Part of a small language model's weights: vocabulary 8192.
Each number is 128 + 32 x the weight over its row's rms, rounded and kept within 0 to 255. Layers, rows and columns count from 0. The size above them is the row's rms in percent of the matrix's.

# layer 3 MLP down, 384x1024, rms 0.101, rows 214-318, columns 768-831
size [102 100  99  97  99  96  99 100  94  99  98 102  94 101 101  95  95 100 103 104 100 101 100  99 100  97 103 101 100 101 103 103 109 100  98 100 106  97 100  97  95  98  99  93  99 101 101 104 101  98 102 101  98  99 100 106 109 103  98  98 100 101 103  98  98  97 101  97 104 103  97  99  98 100 104 100 104  98 104  97 102  98  99 102  99 100 100 100 102 103 100 100  99  99  96 100 104  96 101 101 100 100  99  93 105]
[[112 121 110 124 121 170 106 116 151 125 125 130 124 150 157 176 156 149  92 141 146 104 209 136 144 118 135  76 179 118 108 133 158 183  98 133  93 165 149 120 151 119 177 108 191 175 155  90  52 121  90 100 101 152 144 162  96  69 105  97 175  83 152 143]
 [ 81 127  98 137 160 135 117 159  99 159 140 133 168 146  83 132  69 128  76 166  40 120 204 108 113  94 197 117 141  46  90 113 173 105 103 148 157 142 144 110  95 160 138 154 136 161 121 154 142 183 115 136 125  91  94 122 133 159 120 104 146 139 146 101]
 [158 106 111  98 127 219  84 143  75 146 120 135 145 132 105 136 114 102  68 146 133 172  70 135 134 141 161  96 180 121 142 167 106 123 100 150 217 111 104 111 128 121 118 127 182 185 123 167 128 141  88 125 104 155 104 121  96  72  92  62 131 100 139 165]
 [147 111 144 107 143  77 122  92 121 138 131 156 161  83 122 196 118 126 154 132 144 149 146 124 106 116 168  92  86 133 107 126 130 159  68 149  85 101 110 107 103 128 136 156  83 156 110 121 138 121 134 118  98 112 147 136 128 168 120 125 129  92 151  89]
 [161 118 139 120 146  98 107 150 101  84 116  85 120 126 171 150 101 158 143 106 108 101 110 154 157 166 155 182 125 151  97 129 133 166  99 119 104  98  93 133 118 181 125 129 189 133 122 110 179 143 160 144 139 101 168 173 128 118 111 149 137  84 136 147]
 [ 92 123 105 140 121 131 189 113 179 144 170 151  87 128  76 114 137 151  85 175  97 123 139  67 118  71 183 123 109 203  81 198 114 169 109 131 106 106 135 162  97 130  70 115 158 132 138 140 142 127 138 104 123 120 100 156 138 133 146 165 140 147 187 136]
 [110 115  88 145 162 193 112  49 152 122 182 160 130 103 119 177 159 158 145 114 157 131 139 153 141 124 187 126  96  95  90 143 101 159 130  78 184 127 211 120 152 171 171 140 153  82 140 159 147 127 116 148  90 170  56  89 201  96 127 160 134 145 158 124]
 [158 115 147  84 127  88 136 116 117 155 119 165 114 116 109 164 131 125 109 130  93 136 146 128 125 163 156  85 121 150 155  79 144 153 103 127 109 136 130 143  91  40 138 101 103 110 142  77  83 108 109 160 195 138 125  94 110 108  54 139 184 160 115 164]
 [109 142 101 128 128  99 148 164 140 144 161 158 129 199 106 176  62 110 179 138 124 130 107 129 157 109  86 118 122 163 131 152  90 131 104 106 108 125 228 127 158 105 102 191 173 146 226 126  95 122 133 126  87 127 137 148 103  94 140 102 172 134 121 104]
 [136  92  69 113  99  66 129 116 107 117 118 173 101 133  82 174 126 158 154  98 132 186 151  76 126 114  90 107 143 107 161 101 108 101 157  78 141  68 108 100 137 159 113 155 130 176 165 136 170 137 164 110 152 133  74  80 114 144 148 191 104 182 118 193]
 [134 105 134  99  94  94 134 147 165 135 151 182 133 192 102 163  94 121 118 212 126  97 189 128 120 102 110 151 135 146 152 105  64 135 166 161  72 172 157  78 112 190 134 152 141 136 170 152 104 106 149 104  95 106 201 177 133 163 107  98 142 122 134  75]
 [ 66 128 161 105 149 140 171  80 123  80 123 118 192 177  56 146 131 132 165 115 150 100 132 123 179 134 128 162 135 149 147 105 148  92 129 105 148 100  98 148 153 110 100  73  88 128 114  72 141 132 125  85 113 109  97 139  86 159 107 125 109  86 231 155]
 [120 141 166 180 107  94 208 135 101 158  56 120 120 112 113 130  92 118 107 180 151  65 112  94 122 128 181 105 160 194 129 124 148 109 111  98 203  96 123  90 103 136 120 161 133 129  86 155 181 129 137 116 128 168 135 142 142 138 152 154 132 137 176 140]
 [148 120 111 134 123 141  94 149  77 176 196 107 171  97 116 142 106 102  86 106 133 174 130 106 162 127 118 131 140 175 153  95 166 129 106 187 188 151 121 113 116 124 158 132  76 147 155 174 110  68 121 135 188 147 140 121 102 189 144 155 149 202 156 118]
 [136  87 127 119 113  95 129 107 118 156 120 147 110  89 118 122 104 138 109 108 173 204  94  99 145 126 153 168 124 144 171 133 166 176 145 137 146 176  89 132  69 122 238 154  85 155 149 100 125 114 199 134 109 110 124 159 125  96 132 123 140 145 114 145]
 [194 113 207 144  99 139 123 136 148  72 180  97 109 114 146 120 149 195 143 170  97 156 167 137  68 142 130 124  81 142 170  95 119 140  86 149 163 142 141  96 108 143 139  69  97 133 188 100 135  87 131 136 157 172 193 140 113  96 110 103 118 127 111 187]
 [142 132  97  82 139 141 132 162  46 103 110 139 159 136  93 145 112 164  54 117 110 125 110 126 136 150 136 138 134 134 155 140 163 131 144 145 215 121 115  66  99  95  70 106 126  71 126  87 151 149 105 163 129  98 174 151 120 147 132 146 189 157 152 122]
 [121 126  93 164 121  99 154 183 107 144 101 111  87  76 158  84 152 107  74 141 130 154 205 119 108  97  95 161 175 178 190 140  58 133 135 188  84 117 103 176 186 124 130 138  90 155 151 126  86 157 105 135  91 111 152 146 121 134 162 167 154 121 100 104]
 [142 124 101 104 146 177 145 170 130 128 126 112 127 154 122 111 165 117 139 167 150  99 131 176 124 104 141 164 114 119 153  95 132 168 127 168 164 147 102 202 100 163  80 171 100  97 120 146  97 189 128  74 150  92  48 114 189 148 130 141 115 134 188 132]
 [122  71 139 124 138  88 122 125 155 119 112 130  81 116 119 130 144 124 114  98 160 108 121 126 154 193 125  98 103 109  79 147 118 162 115 127 145 147 127 118 127 152 111 145 128 191 189 129 111 129 103  98 153 171 109 125  93 106 135 159 111  78 135 134]
 [195 100 123 133  96 161 138 127 119 136 148 151 107  66  73 121 101 158 130 160 140 129 168 141  60 157 104 158 140 172 119 160 144 179 142 153 153 198 143 127  75 117 114 171 114 152 115 138 138  77 116 141 164 127 138  96 148  72 149  85 142 154 156 124]
 [162 186 127  60 122  99 112 131 176 107 170 144 106 144  86 137 137 109 104 124 108 201 123 106 145 138 165  85 169 116 131 172  85 126 184 160 147 140 126 140 153 180 121 184 170 110 156 127 133 166 129 133 123 152 113 126 108 120 187 112 125 118 110 129]
 [147 151 118  60  58  93 120 115 156 177 110 106  86 125  82 127 128 155  73 108 110 104 102 110 154 127 151 138 144 171 120  95 130 113 112  95 145  95 129 124 121 114 197 128 144 106 200 139 160  54 117 132 111 109 189 157 115 117 111  96  75 119  64  81]
 [161  87 118 125  82 141 155  95 128 154  80  81 132 119  71 129 103 109 133 142 141 146 177 165 116 143  92 109  59 127 103 113 164 100 140 111 102 131 101 155 108 202 192  67 106 170  63  99  87 127 144 121 164  85 115 122 107  82 208 115 128 146 136  80]
 [176 134 132 163 161 128 144 141 138  81 152 149 127  64 157 119 182 153  87 165 168 153 169 151 144 117 152 202 137  96 142 116 107 160 141  68  83 146 138 128 122 144  96 183  74 109 120  86  43 140 151  97  71  82 117 237  63 135  73 165 123 128 142 130]
 [ 94 133 146 141 106 106  85 109 136 140 111  98 140 146 139 116 112 152 137 148  63 150 175 110 138  78 139 151 144  28 149 128 142 133  84 171 181 116 157 122 137 118 134 174 123 104  97 132 125 117 197 128  88 130 107 137 148 169 137 156 193 157 124 101]
 [ 83  90 164 148 177 137 142 103 185  63  99  85 153 142 108 157  71 179 122 132 144 146 117 103  66 108 132 135 198 106 140 116 145 140 120 108 132 155 143 182 122 136  84 154 133 183 124  79 122 175 154  83 138 191 169 145 136 191 199 143 131  88 145 110]
 [201 122 148 135 138 187 110  73 112 120 135  78 119  60 104  91 112 132 156 166 118  76 159 159 156  79 144 150 103 111  97 188 131 120 147 131 124 197 147 148 124 168 143  97 154 140  99 138 169 153 150 141  96 130 174 132 112 120 177 110  87 115 110 118]
 [102  81 158 123 115 162 182 155 154 116  85 122 188 117  96 184 113 114 125 173 164 120 126 194 129 154 171 142 185 104  83 115 108  76 136 116 126 134 155 172 102 154 151 129 115 145 135 129 195 178 122 117 167 182 151 157 203 131 121  65 105 135 144 129]
 [122 120  83 157  79 114 203 101 167 124 158 135 102 133 176 100  96 112 145 140 166 102 131 113 171 160 106 163 103 127  98 137 114 176 136 146 178 103  90 129 124  71  96 129 120  94 102 102 113 181 140 102  99 128 136 121  91 112 142 132 138 153 152 136]
 [124 118  97 136 142 150 129 139  95  72 132 153 189 120 145 118 125 178 116 107 150 135 107 122 117  76  94 147 188 178 148 100  89 119 200  83 112  97 123 119 186 127  62  77  74 128 126  99 127 160  95 137 166 182 120 105  87 121 125 124  85 101 114 122]
 [140 169 172  85 122  79 150 164  81  72  73 145 131 150 178 173 136 140 117 167 111 108 109 114 109 144 125 137 132 118 137  83  99 136 172 109 134  64 163  93 126 135  85 144 154  86 148 128 114 163 138 151  85  95 203 188 110 103 134 135 142 125 101 141]
 [160 119 100 108 173 149 100  99 195 133 165  73  63 144  70 158 144 173 154 177  97 139 157 175  99 116 139 150  88 122 115 102 153 135 114 115  39 144 178  90 102 233 117 125 103  98 113 118 143 136 101 205 144 115 139 133  80 117  90 161 128 122 139 128]
 [ 89 108 128 141 139 101 115  95 125 161 113 133 101 155 172 158 103 160 140 150 112 125  92 142 121 148 138 125 118 157  97 130  71 154  81 101 102 100 172 169  90 149 112 134 155 187 150 106 136 121 129  93 156 172 143 156 118 172 142 110 178  51 127 156]
 [ 62 151 123 110 115 174 146  92 126 134 111 140 111 133 169 141 114 129  67 128 169 171 170 127 139 161 135 167 151 128 106 124 153  86  80 151 198 162 154 162  66 131 149 124  91 129  87 132  72 166 188 146 155 181 126 151  76  98  78  72 203 119 175 119]
 [144 101 137 113  91 116 142  93 123 102 102 126 126 124 134 128 108 131 137  62 199 144 145 104 116 105  91  78 128 114  83 113 128 134  81 127 119  79 156 112 113 118  78  97 177 103  79 136 117 117  91 124 115 148 135 145 104 108 145  83 167 166 139  86]
 [ 62  84  90  78 101  88 134  79 157 108 184 146 129 108 147 173 180 143 105 109 114 121 166 196  89 102 151  99  78 166  73 154 108  56 125 224 175  96 104 147 176 108 163 123 110 124 110 107 127 191 147 101 136  95 132  92 142  99 104 105 130 126 109  87]
 [ 81 180  99 122 180 115 177  98 135  84 143 106 128 175 154 149 125  99 110 101  77  88 134 135 129 193 163 161 135  99 101 148 180  86 127 133 138 154  99 121 204 114 144 173  93 133 149  90 148 206 120  40 137 100 143  97 143 133 162 143 102  95 166  98]
 [179 129 136 176 107  81  92 139 128 107  87 102  68  73 108 170 136 105 140 148 132 167 113 112  70 164 208 108  99 108 134 101 135 140 119 130 131 127 140 153  57  70  84 168 108 105  91  47 122 133 147 114 141 146 121 146  69 104 166 130 148 132  93  90]
 [ 76 132 150 137 138 151 153  63 112 125 130  88 137 157 154 130 143 149 140 133 128  88  84 166 122 127  50 148 144 163 138 167 139  96 136 156  95 141 135 163 174 155  84 104 153  98 210 159  84 127 170 117 165  70 135 174 137 136  89 146 115 170  73 108]
 [190 100 108 161 149  86 131 101  91 171 195 147 109  96 190 108 191 104 150 165 134 117  50 113 125  95  81 161 163 157 166 148 132 140 144 143 130 120  83 139 106 100 170 111 129 116 148 129  90 165 111 110 128 100 130 100 119 115  76 178 143  99 127 158]
 [151 125 154 132 167 119  90 150 134 163 132 109 148 162 123 131 111 109 174  89  91 159 144  72  69 160 110 120 126 106  95 145 133 147  66  82 113 116  94  99  85 192 147 144  83  94 145 101  48 134 139  80 138 105 145 180 121  76 135 143 188 155 151  63]
 [164 119 144 125 131 111 161 152  94 127 141 116 108 154 109 162 135 179 100 164 157 164 136 114  91 178 147 125 156 159 170 145  33 126  69  55 108 126  98 110 145 144 180 137 140 131 176 132 151  97  56 190 156 144  99 123 124 166 132 168 151 150 126 138]
 [127  99 113 136 130  83 157 103  74 120  59  91  83 122  66 148 134 136 197 136 166 122 115 140 148 110 143 119 169 167 106 140 122  95 180 171 155  99 101 151 129 146 125 110 147 130 173 151 122  20  77 162 121 186 135 103 135 121  45 177 126 118 154  88]
 [155 110 115 103 169 134 137  89 104 129  47 139  64 123 111 166 101 166 128 124  78 152  99 122 176  82 136  90 114 168 152 152 129 165 101 120  98 128 113 190 186 120 179 141 139 120 175 156 166 151  97 181  37 136 109 155 130 142  76  94  93 165 104 146]
 [120 131 119 105 141  76 176 189 116 109 207 133 130 137  76 181 130 162 152 117 184 129 118 135 148 117 156 149 124 120  99 181 161  88  90 153 219 115 103 145 181 164 161 162 120  87  81 139 160 115  64 109 102 159  83 112  84  74 135 134  90  87 143  85]
 [139 131 184 101 108 139  79 112 189 177 168 127 132 138 128 158 159  58 167 116 111 167 110 150 151  80 141 131 121 143 134 153 162 173  90  87  60  73  92 159 130 148 155 114 168 124 105 137  98 123 134  75  71  84 103 145 106 110  72 142 152 162 151 145]
 [149 165  77 179 108 186 162 148 134 106  31 131 115 145 163 122  74 130  88 118 189 175 156  76  77 138 167 171 107  82 104 132  84 113 192 129 159  76 150 176 140  87  98  77 175 157 134 195 120 122 102 167 129 126  88 159 111 170 162 178 169 159 124 145]
 [139 166 113 141 191 123 159  89 145 115 133 120 115  93 107 121  90 166 137 124 157  79 117 108  83 141 147  60 156 166 183 150 106 157  86  75 182 101 176 120  86 142 150 162 107 152  89 159  71 166  81  96  70 114 174 108 177 131 157  98 145  76 122  74]
 [169 189 113 114 128 107  91 159 115 146 161 165 124 129 149 183 121 106 127 145 124 131 131 138 184 123 191 145 105 158 129 186  91  96 118  96  96 127 132 161 143 117 158 121 131 160 111 124 126 155  94 113  65 106 137 138 125 122 143 153 159  36 126 163]
 [110 119  63 167 123 117 150 110 108 165 138 124 143  98 136 104 128  61 138  99 157  38 166  93 101 145 134 134 153 126 153 114 146  34 104 118 130 103  64 137  82 132 140 170 170 124 117  81 109 121 121  79  88 128 115 107  97 180 115 124  81 144 155 105]
 [190 117 133 160 145 136 153 160 129 182 152 116 120  97  98 138 154 140 189 101 127 154 145 129  66  66 126  74 166 131 131 154 123 125 112 109 161 137 187  37 148 109 170 125 112 132  25  95 108 135 154 131  51  83 134  80 150  94 141 174 111 102 152 184]
 [105 158  90  76 106 154 134 109 140  70 143  78 174 104  95 119 117 130 101 111 135 124  96 174  95  98 144 140 118 114 139 165 163 118 120 103 161 124 144 122 136 119  99 127 137 130 167 117 134 226 123 138 174 160 180 173 110 134 169 210 101 199 147 124]
 [167  77 149 102 114  65 103 176 158 190 162 129 132 124 156 129 165 143  98 115 139 139  92 130 171 120 123 119 106 134  88 106 122 188 168 163 131  92 133 141 130 176 134  90  92 102 136 164 146 130 132 104  80  93  67 121 144 118 107  78 105 158 120 175]
 [132 118 132  74 154 174 163 140 188 131  84  96  86 129 179 115 141 127 107 140  70 108 117 154 138 146 142 187 143  91 141 110 100  59  94 167 120 122 177 106  67 162 113 131 156 165 139 160 140 192 176 109 146 169 102 123 115 112  86 137 102 112  83 127]
 [115 119 138  99 122 111 133 135 125 128 145 166 174 139 162 146 108 178  76  71  95  79 103 148 166 111 163 156 102 108 165 153 197 100 101 140 190 109 102 176 132  97 101 131 104 167 112  62 130  89 126  52 182 153 137 148 143  97  64 140 110 133 120 146]
 [138 128 151  76 193 129 157 146 127 170 146  59 122 183 185 120 132 153  84 163 157 142 144 134 133 152 129 149  78 142 155 170 137 134 168 125  83 162 187 155 150 117 128  95 145  89 118 155 129 169 179 170 155 176  94 125 138 112 134 106  98 147 111 162]
 [ 86 142  96 131 101  83 112  58 114  90 126 110  88 116 193 134  78  94 163 186 156  97 149 140 168  99 115 182 133 122  87 142  80 132  70 109 155  89 149  60 129 155  79 194 140 170 117 128 152 116 102 101 122 126 125 154 146 197 129 140 160 102 115 121]
 [166 100 158  95 132 169 117  92 128 101 180 185 121 130 117 153 102 109 151 158  94 134 106 160 126  97 106 133  69 120 133 137 142 123 101 215  97 166 126 121 153 118 156 129 119 170 102 190  88 124 132 113  88 115  95  84  98  93 118 153 115 101 134 149]
 [123  70  68 165  72 118 172  68 117 113 172 129 163 134 164  76  92 159  83 100 133 144 218 110 156  99  74 132 112 159  99 116 141  91 109 151 134 139 109 162 110  90 160  99  81  86 116 140 120  73 160 133 177 144 168 131 136 147  94 100 208 133 143 121]
 [ 92 113 111  69 114 131  72  82 156 192 146 138 139 124 167 176 118  84 137 160 122 133 154 130 172 143 161 111 137 104 180  80  98 121 150 112 131 149 138 133 107 140 136 105  89 189 166  97 145 198 146 148 128 136  86 132  86 137  61 132 105 118 106 108]
 [119 131 141 163  85 124 102 148 143 159 165 119  69 143 139 168 150 124 151  50 133 151 188 200 184 137 132 149 133 126 130 123 148 137 151 113  58  73 143 178 124 127  93 164  94 138  88 127 145 132  91 143 149  66 128 156  55 125 126 197 161  97  65 104]
 [ 79  91 123 108 155 120 120 135 206 178 133 149  90 117 136 144 127 141 208 190 120 160 175 152 113 125 116 101 112 166 107 121  84 176  77 120 147 126 188 163  85 149 123 117 102 148 135 119  84 104 151 166 179 144  71  94 118 151 128  84 163 146 160 143]
 [138 140 100 178  98 117 149 134 132 107 209 115 141 128 135 119 162 123 176 159  98  93 150 101 135 110 147  66 111 120 131 118 124 100 146 158 136 145 158  67  81 123 128 160 158 105 140 145 160 154  99 191 145 134 146  55 138 159 129  92  79 151 176 111]
 [134 161 174  85 175  59 155  60 183 180  71 151 116 123 159  79 135  96 152 148 128 159 141  89 145 129 137 118 108 156 159  62  84 161 100 142 177  98 107 148  96 143  92 108 129  60 134 188 109 107 100 118 171 156  99 102 134 104 146 148 172 130 178 183]
 [202 171 161 166 109 134 145 123  95 135  99  84 127 155  53 148  74  87 110 127 156 120 130 135  97  98 101 165 204  87  86 136 148 185 206 130 138  93 153 123 123 112 136  75 190 109  84  82 149  75 173  85 121 105 120 125  93 105  89 152 124 117 115 139]
 [123 117  92 112 165 111 102 129 184 126 121 119  88 108 134 182  96 149 132 142  98 104 119 129 140 134 157 112 131 112 100 158 133 112 113 148  86  76 150 120 148 122  55 143 154 120 114 109 100 144 138 121 158 168  74 131  70 165 148 146  73 147 156 111]
 [153 171 132 180  85 148 124 109 122 144 185  80  94 147 146 131 114 161 144 103 151  78 114  81 148 121 135 122  96 138 106 166 163 112 171 132  72 147 163 102  74  97 158  90 149  72 125 154 129  41 115 128 130 138 130 107  86 193 139 143  43  82 140 134]
 [150  57 131 136 183 153  81 101 164  63 111 149 130 132 114 172 129 114  87 141 110 119 146 107 156 123 182 104 141 169 130  81 124  78 145 149  92 100 152 128  80  75 145  91 102 149 145 137 123 134 149 124 113 128  99 112 151 162  96  99 104 127 219 127]
 [ 82 186  90 122  96  84 195 168 125 104 108  91 122 113 179  86 118 125  87 172 123 159 123 140 138  97 140 127 210 133 118 134 139 124 125 182 141 142  89 143 152 119  60  90 139 138 163 150 122 119 134 155  84 167 110 151 141 111 186 147 124 151  76 188]
 [131 180 124 148  52  95 133 103 117 158 141 103 141 135 113 148 142 120 114  80 177 141 114 127 128 136 171 150  83 135 111 163 132 145  44 149 147 160  84 159 141 148 105 115  85 144  67 129 162 110  84 107  62 173 180 165 136 101 137 161 129 166 112 100]
 [105 141 184 118 114 111 174 138 146 140 164 129 142  71 149  58 159 131 181  95 157 178 129  75 134 154 107 170 133 127 156 199 117 138 129  68 148  84 110 107 174 121 162 154 127 155  77 114 134 159 164 118 177 102 143 122 179 128 159 247 169 142 141 131]
 [ 78 151 155 169 148  52 104 142 104 104  94 108  85 165 134 141  89  71 188 141 127 163 109 166  84 197 117 205 128 105 148 139 112 107 138 110 114 169 127 135 184  87 151 123 141 138 129 137 109 123 102 100 151 134 125 146 115 136  85 120 136  90 125 176]
 [ 48 120 176 138 154 170 126 133 178 143 111  88 126 162 136 131 153 103 155 131 144 159 133 133 113 121 121 160 128 184 120 111 116 114 155 172 160 134 147  91 126 140 137  92 176 170 154 124 156 116 135 143 112 137 176 120  81 183 151  79 162 151 178 121]
 [133  86 124 148  93 145 104 127 145  83  88 132 155 148 108 118 154 111 125 129 155 160 120 160 131 133 120 145 138 100 119 156 112 125 159 131 196  84  90 148 125 141 159 139 183  83 183 132  86 128  91 111 175  96 107 165  72 207  94 158 126  89 111 146]
 [117 159 143 134 135 155 207 151 114 124 109 154 150 158  92 134 173 139  11 106 175 113  73 162 130  69 169 139 172 121  83 182 135 141  71 118 161  52 113 168  95 174 133 177 175  74 115 139 143 136 154 138 134  98 152 167 143 103 135  95 136 139 147 155]
 [145  91 135 139 150 125 159 110 143 134 154 149 144  98 138 135 186 118  70  38 132 131  95 133 140 186 137 132 159 117 140 125 155  88 107 181 146 123 103 141 115 135  74 106 157 114 136 128 143 101 128 127  87  41  91 154 152 121  96 136 140  77 141 122]
 [ 74 113 121 121 112 119 138 104 142 107  88  86 195 121  78  74 152 125  94 184  88 117 177 150  72 164 157 159 173 128 109 146 143  77  85 155  76 120 165  85 118 153 131 179 162 104  75 136 163 146 176 109 106 129 126  27 125 127 135 133 179 102 141 108]
 [118 108 104  86 150 137 108 103 206 101 154 101 131 125 209 106  86 131 151 132 206 132 188  95 162 119  68 117 123  94 144  83 126 125 140 116 167 144 122 140 121 123 112 108 154 113  84 171 100 121 168 119 108 150  80  60 124 161 153 136  82 139 124  89]
 [104 110 155  95 112 115 152 142 146 150 124 153  65 117 147 101 150  86 153 110 168 200 107 162 101 114 102 111  93 139 108 182 132 144 179 123 137 105 178  56 118 178 124 185 111  96 144 131  73 174 131 187 142 141 105 119 107 179 174 131 144  99 159  99]
 [175 152 181 199 100 134 119 188 162 140 153 140 181 140 174 188  77 124  95  92 138  94 120 162 144 116  93  82 174 170 131 130  44  84 172 169 151 114 161 183 178 194 163 140  89  93 145 192 121 142  99  92 139 140 167 120 154 164  98 140 147 136 168 127]
 [113 134  88  50 114 121 127 104  96 113 118 135 108 109 128  76 151 153  63 148 157 125 177  85 159 106 134 101 155 114 137 142  94 104 131 106 156 113 153 123 129 149 134 148 104 113 113 134 124 154 154 173 111 141 161 128 109 100 124  77 132 161  89 117]
 [183 112 110 144 143 139 159 145 116 167 108 113 111 134 152 112 124  93  92 101 154 128 112 109 120 131 161 106  99 104 125 144  96 126 158 107 151 101 115 140 125 190 168 118 125 143 154  78 151 147 162 114 125  46  57 155 171 168 202 111 135 178 153 175]
 [194 126 148 161 169 197 182 105 133 116 152  88 110  88 135 176  70 124 165 146 149 179 157 101 124 166 152 137 137 102 118  88 125 110 106 143 103  82 106 153 130 107 125 150 151 132 111 140 108 119 116 134 133 177  94  96 123 156 109 104 114 135 110 148]
 [124 128 135 160 146 125 104 129  86 141  93 151 232 156 112 200  75 146 131 203 127  80 127 166 105 132 155  90 102 162 125 115 145 146  81 109 116 150 132 103  65 143 116 162 128 135 103 129 140 136 153 150 111 103 111 137 124 124 114 151  98 111 107 139]
 [147 143 131 126 112 149 122 154 184  94  72 145 164  94 170 116 202 168 166 117  91 146 125 141  99 106 190 187  86 150 189 126 201 136 160 185 100 146 168 149 160 129 220  84 107 124 126  76 120 202  70 137 165 160 138  84  81  92  84 104 153  95 155 118]
 [124 104 125 102 149 156  36 195 117 119 170 101  96 109 119 110 125 174  41 106  87 171  96 143 149 125 123 189 150  75  93  98 142 113 165 129 132 122 114  38 130 132 109 142 141 185 114 155  95 152 120  80 173 145 111 112 129 166 132 143  65 144 117 115]
 [ 93 149 153 190 147 129 149 144  73 157 160 121 128 110 128 134 148 131 104 119 143  57  89 128 109 142  67  98 147 183 109 135 118 127 117 126 179 162 162  93  98 128 118 196 120 135 121 118 142 111  91  95 102 169 122 134  99 172 142 147 112 117 108 119]
 [154 167 106 124 103 132 176 166 133  88  90 136 100 141 164 163 164 105 127 134 191 121 163 111 121 122 143  94 136 118 121 151  98 226 156 152 189 139  89 167 144 160 153 177 125 145 119 122  87  96 145 155 107 122  99 106 105 111 133 123 145 110 144 130]
 [137 103 152 141 106 116  97 162 142 132 157 129 209 147 126  92 124  93 145 116 118 122 199 174 167 101 147 130 118 117 114 150 173 126 112 103 116 100  98 101  97 113 102 123  89 165 112 112 128  88 180  79 170 138  85 162 125 107 138 140 111 161 115 179]
 [129 140 131  89 148 126  92 100 137  95 141 106 127 111 143 169 169 125 214 170 114 114 141  61  99 134 132  58 153 105 144  80 169 111 114 119 112  88  79  92  71  87  97 144 141  80 168  98 112 115 124  80  93 158 172 100 119 132 125  42 112  94 132 186]
 [ 53 187 129  75 148  99 164 100 117 161 133 112 147 136 134  86 153  87 121 171 116 126  88  76 105 130 167 161 107 151  72 144  58  89 108 142 115 193 112  65  95 125  78  98  91 150 139 160 234 190 131 127 145 140 125 110  91 130  81 165  86  85 163 139]
 [123  94 135 109 120 128 155 140 153 136 199 188  94 103  82 131 214  80 110 164 143 162 137  86 127  35  65 155  94 147 128 143 134 166 194 103 159 123 118 153 196 150 135 115 107  97 129 128 110 135  73  93 176 156 147 149 108 123  55 158 178 132 135 115]
 [123 102 158 143 129 145 159 100 158 100 140 163 110  96 136  96 113 113 139  91  61 145 115  84 175 119 150 117 182 137  77 165 115 114 155 137 102 106 137 131  78  76  94 132 124  80 141 150 170  84 178 129 131 172 133 114  89 126  87 112 127 142 105 161]
 [ 70 147 139 129 151 126 153 102 129 159 124 103 157  70 143 188 120 151 133 113 107 145 121 179 202 131  79 132  37 144 149 130 146 132 163 153 135 165  91 156 107  99 128 118 135 154  92  88  98 113 136  91 116 104 118 139 162  70 123 104 141 133 121 113]
 [138  73 150 162 119 143 131 129 119 128  83 101 113 150 160 156 161 158 120 214 156 154 113 119 109 109 120 127 160 143 145 106 184  95  25 120 160 166 130  99 131 119 149 169 100 178 150 153 187  75 174 153 103 126 160 165 207 180 189 121 144 103 121 158]
 [130 147 125 134 132 146  94 108 155 160 155 167 123 160 137 140 139 129  77 144 175 128 114 159 153 108  62  42 147 129 103 154 123 173  84 132 122 173 101 105 117 123  87  99 112 141 153 114 104 173 111 115 116 150 128 129 182 109 139 150 121 108 169 114]
 [ 88  97  75 139  94 145 118  49 131 147 122 174 135 102  77 150 130  97 142 111 106 182 138 110  55  76  82 148 110 133 171 143 125 171 122 144 145 125 133 195 121 110 137 134 114 119 148 153  96  58 113  97  56  85 146 147 139 151 150 148 154  64 119  92]
 [152 119 197 136 122 158 179 146  71 126 147 145  83 118 125 109 152 145 103 169  98 124 174 101 142 129  66  66 125 137 138 152 115 131 147 128 117  98 184 115 188 123 137 107 192 146 141 133  82  64 169  74 140 104 149  95 124 176 120  88 102 153 125  91]
 [101 165 159 124  74 122  96 129 155 131  82 122 108 122 126 134 157 141  91 132 109 104 131 134 137 100 138 107 142  97 110 125 141 121 165 130 137  76 120 144  80 183  85 166 150 162 149  93 121 191 151 166 110 107  93  60 113  92 111 127 138 115 113 143]
 [117 133 157 131 117 175 135 109 140 148 147 209 157 149 135 137 139 111 118 155  97 113 142 120 117 123 122 129 164 132 106 161 129 159 136  48 156 142 109 168 100 120 135 154 157 168 183 176 192 123 131  91 141 115 145 128 104 163 119 113 171  94 130 134]
 [118 122 148  95 208 140 109 209 130 157 164 115 119 125  92 178 109 179 125 156 146 136  60 111 143  62  53 139 191 134 139  99 124 146 143 106 170 105 135 138  76 119  42 179 104 137 114 149 121 114 118 161 134 160  63 170 149 128 129 129 131  82  94 154]
 [141  94 130 146 155  90 149 121 175 110 100 140 128 158  94 104 145 120 124 103 132 134  67 169 172 114 123 110 101 120  96  95  98 110 172  66 185 151  59 194 155 101 137  89 168 128 136  94 159  66  62  97 197 166 111 139 149 168 125  87 195  85 137 112]
 [136 152 106  91 130 119 120 113 142 136  83 112 151 154 166 163 128 139  94 172 136 218 137 161 108 111 106  54 181 147  88 145 109  85 108 100  56 117 102  83 142  78 160  87 129 120  90 166 107 156  93 125 125 215 107 157 126 170  87 145 207  74 151 100]
 [176 130 136  77 196 151 154 173 183 121  99  91 101 172 159 180  93  93 142 146 144 172 181 102  88 110 150 139 105 120  73 135 167 165 150 186 161 115 170 152 153 133 123  74 131 104   0 113 178 111  93 119  63 116  83 103  96 185 122 196 126 142  27 131]]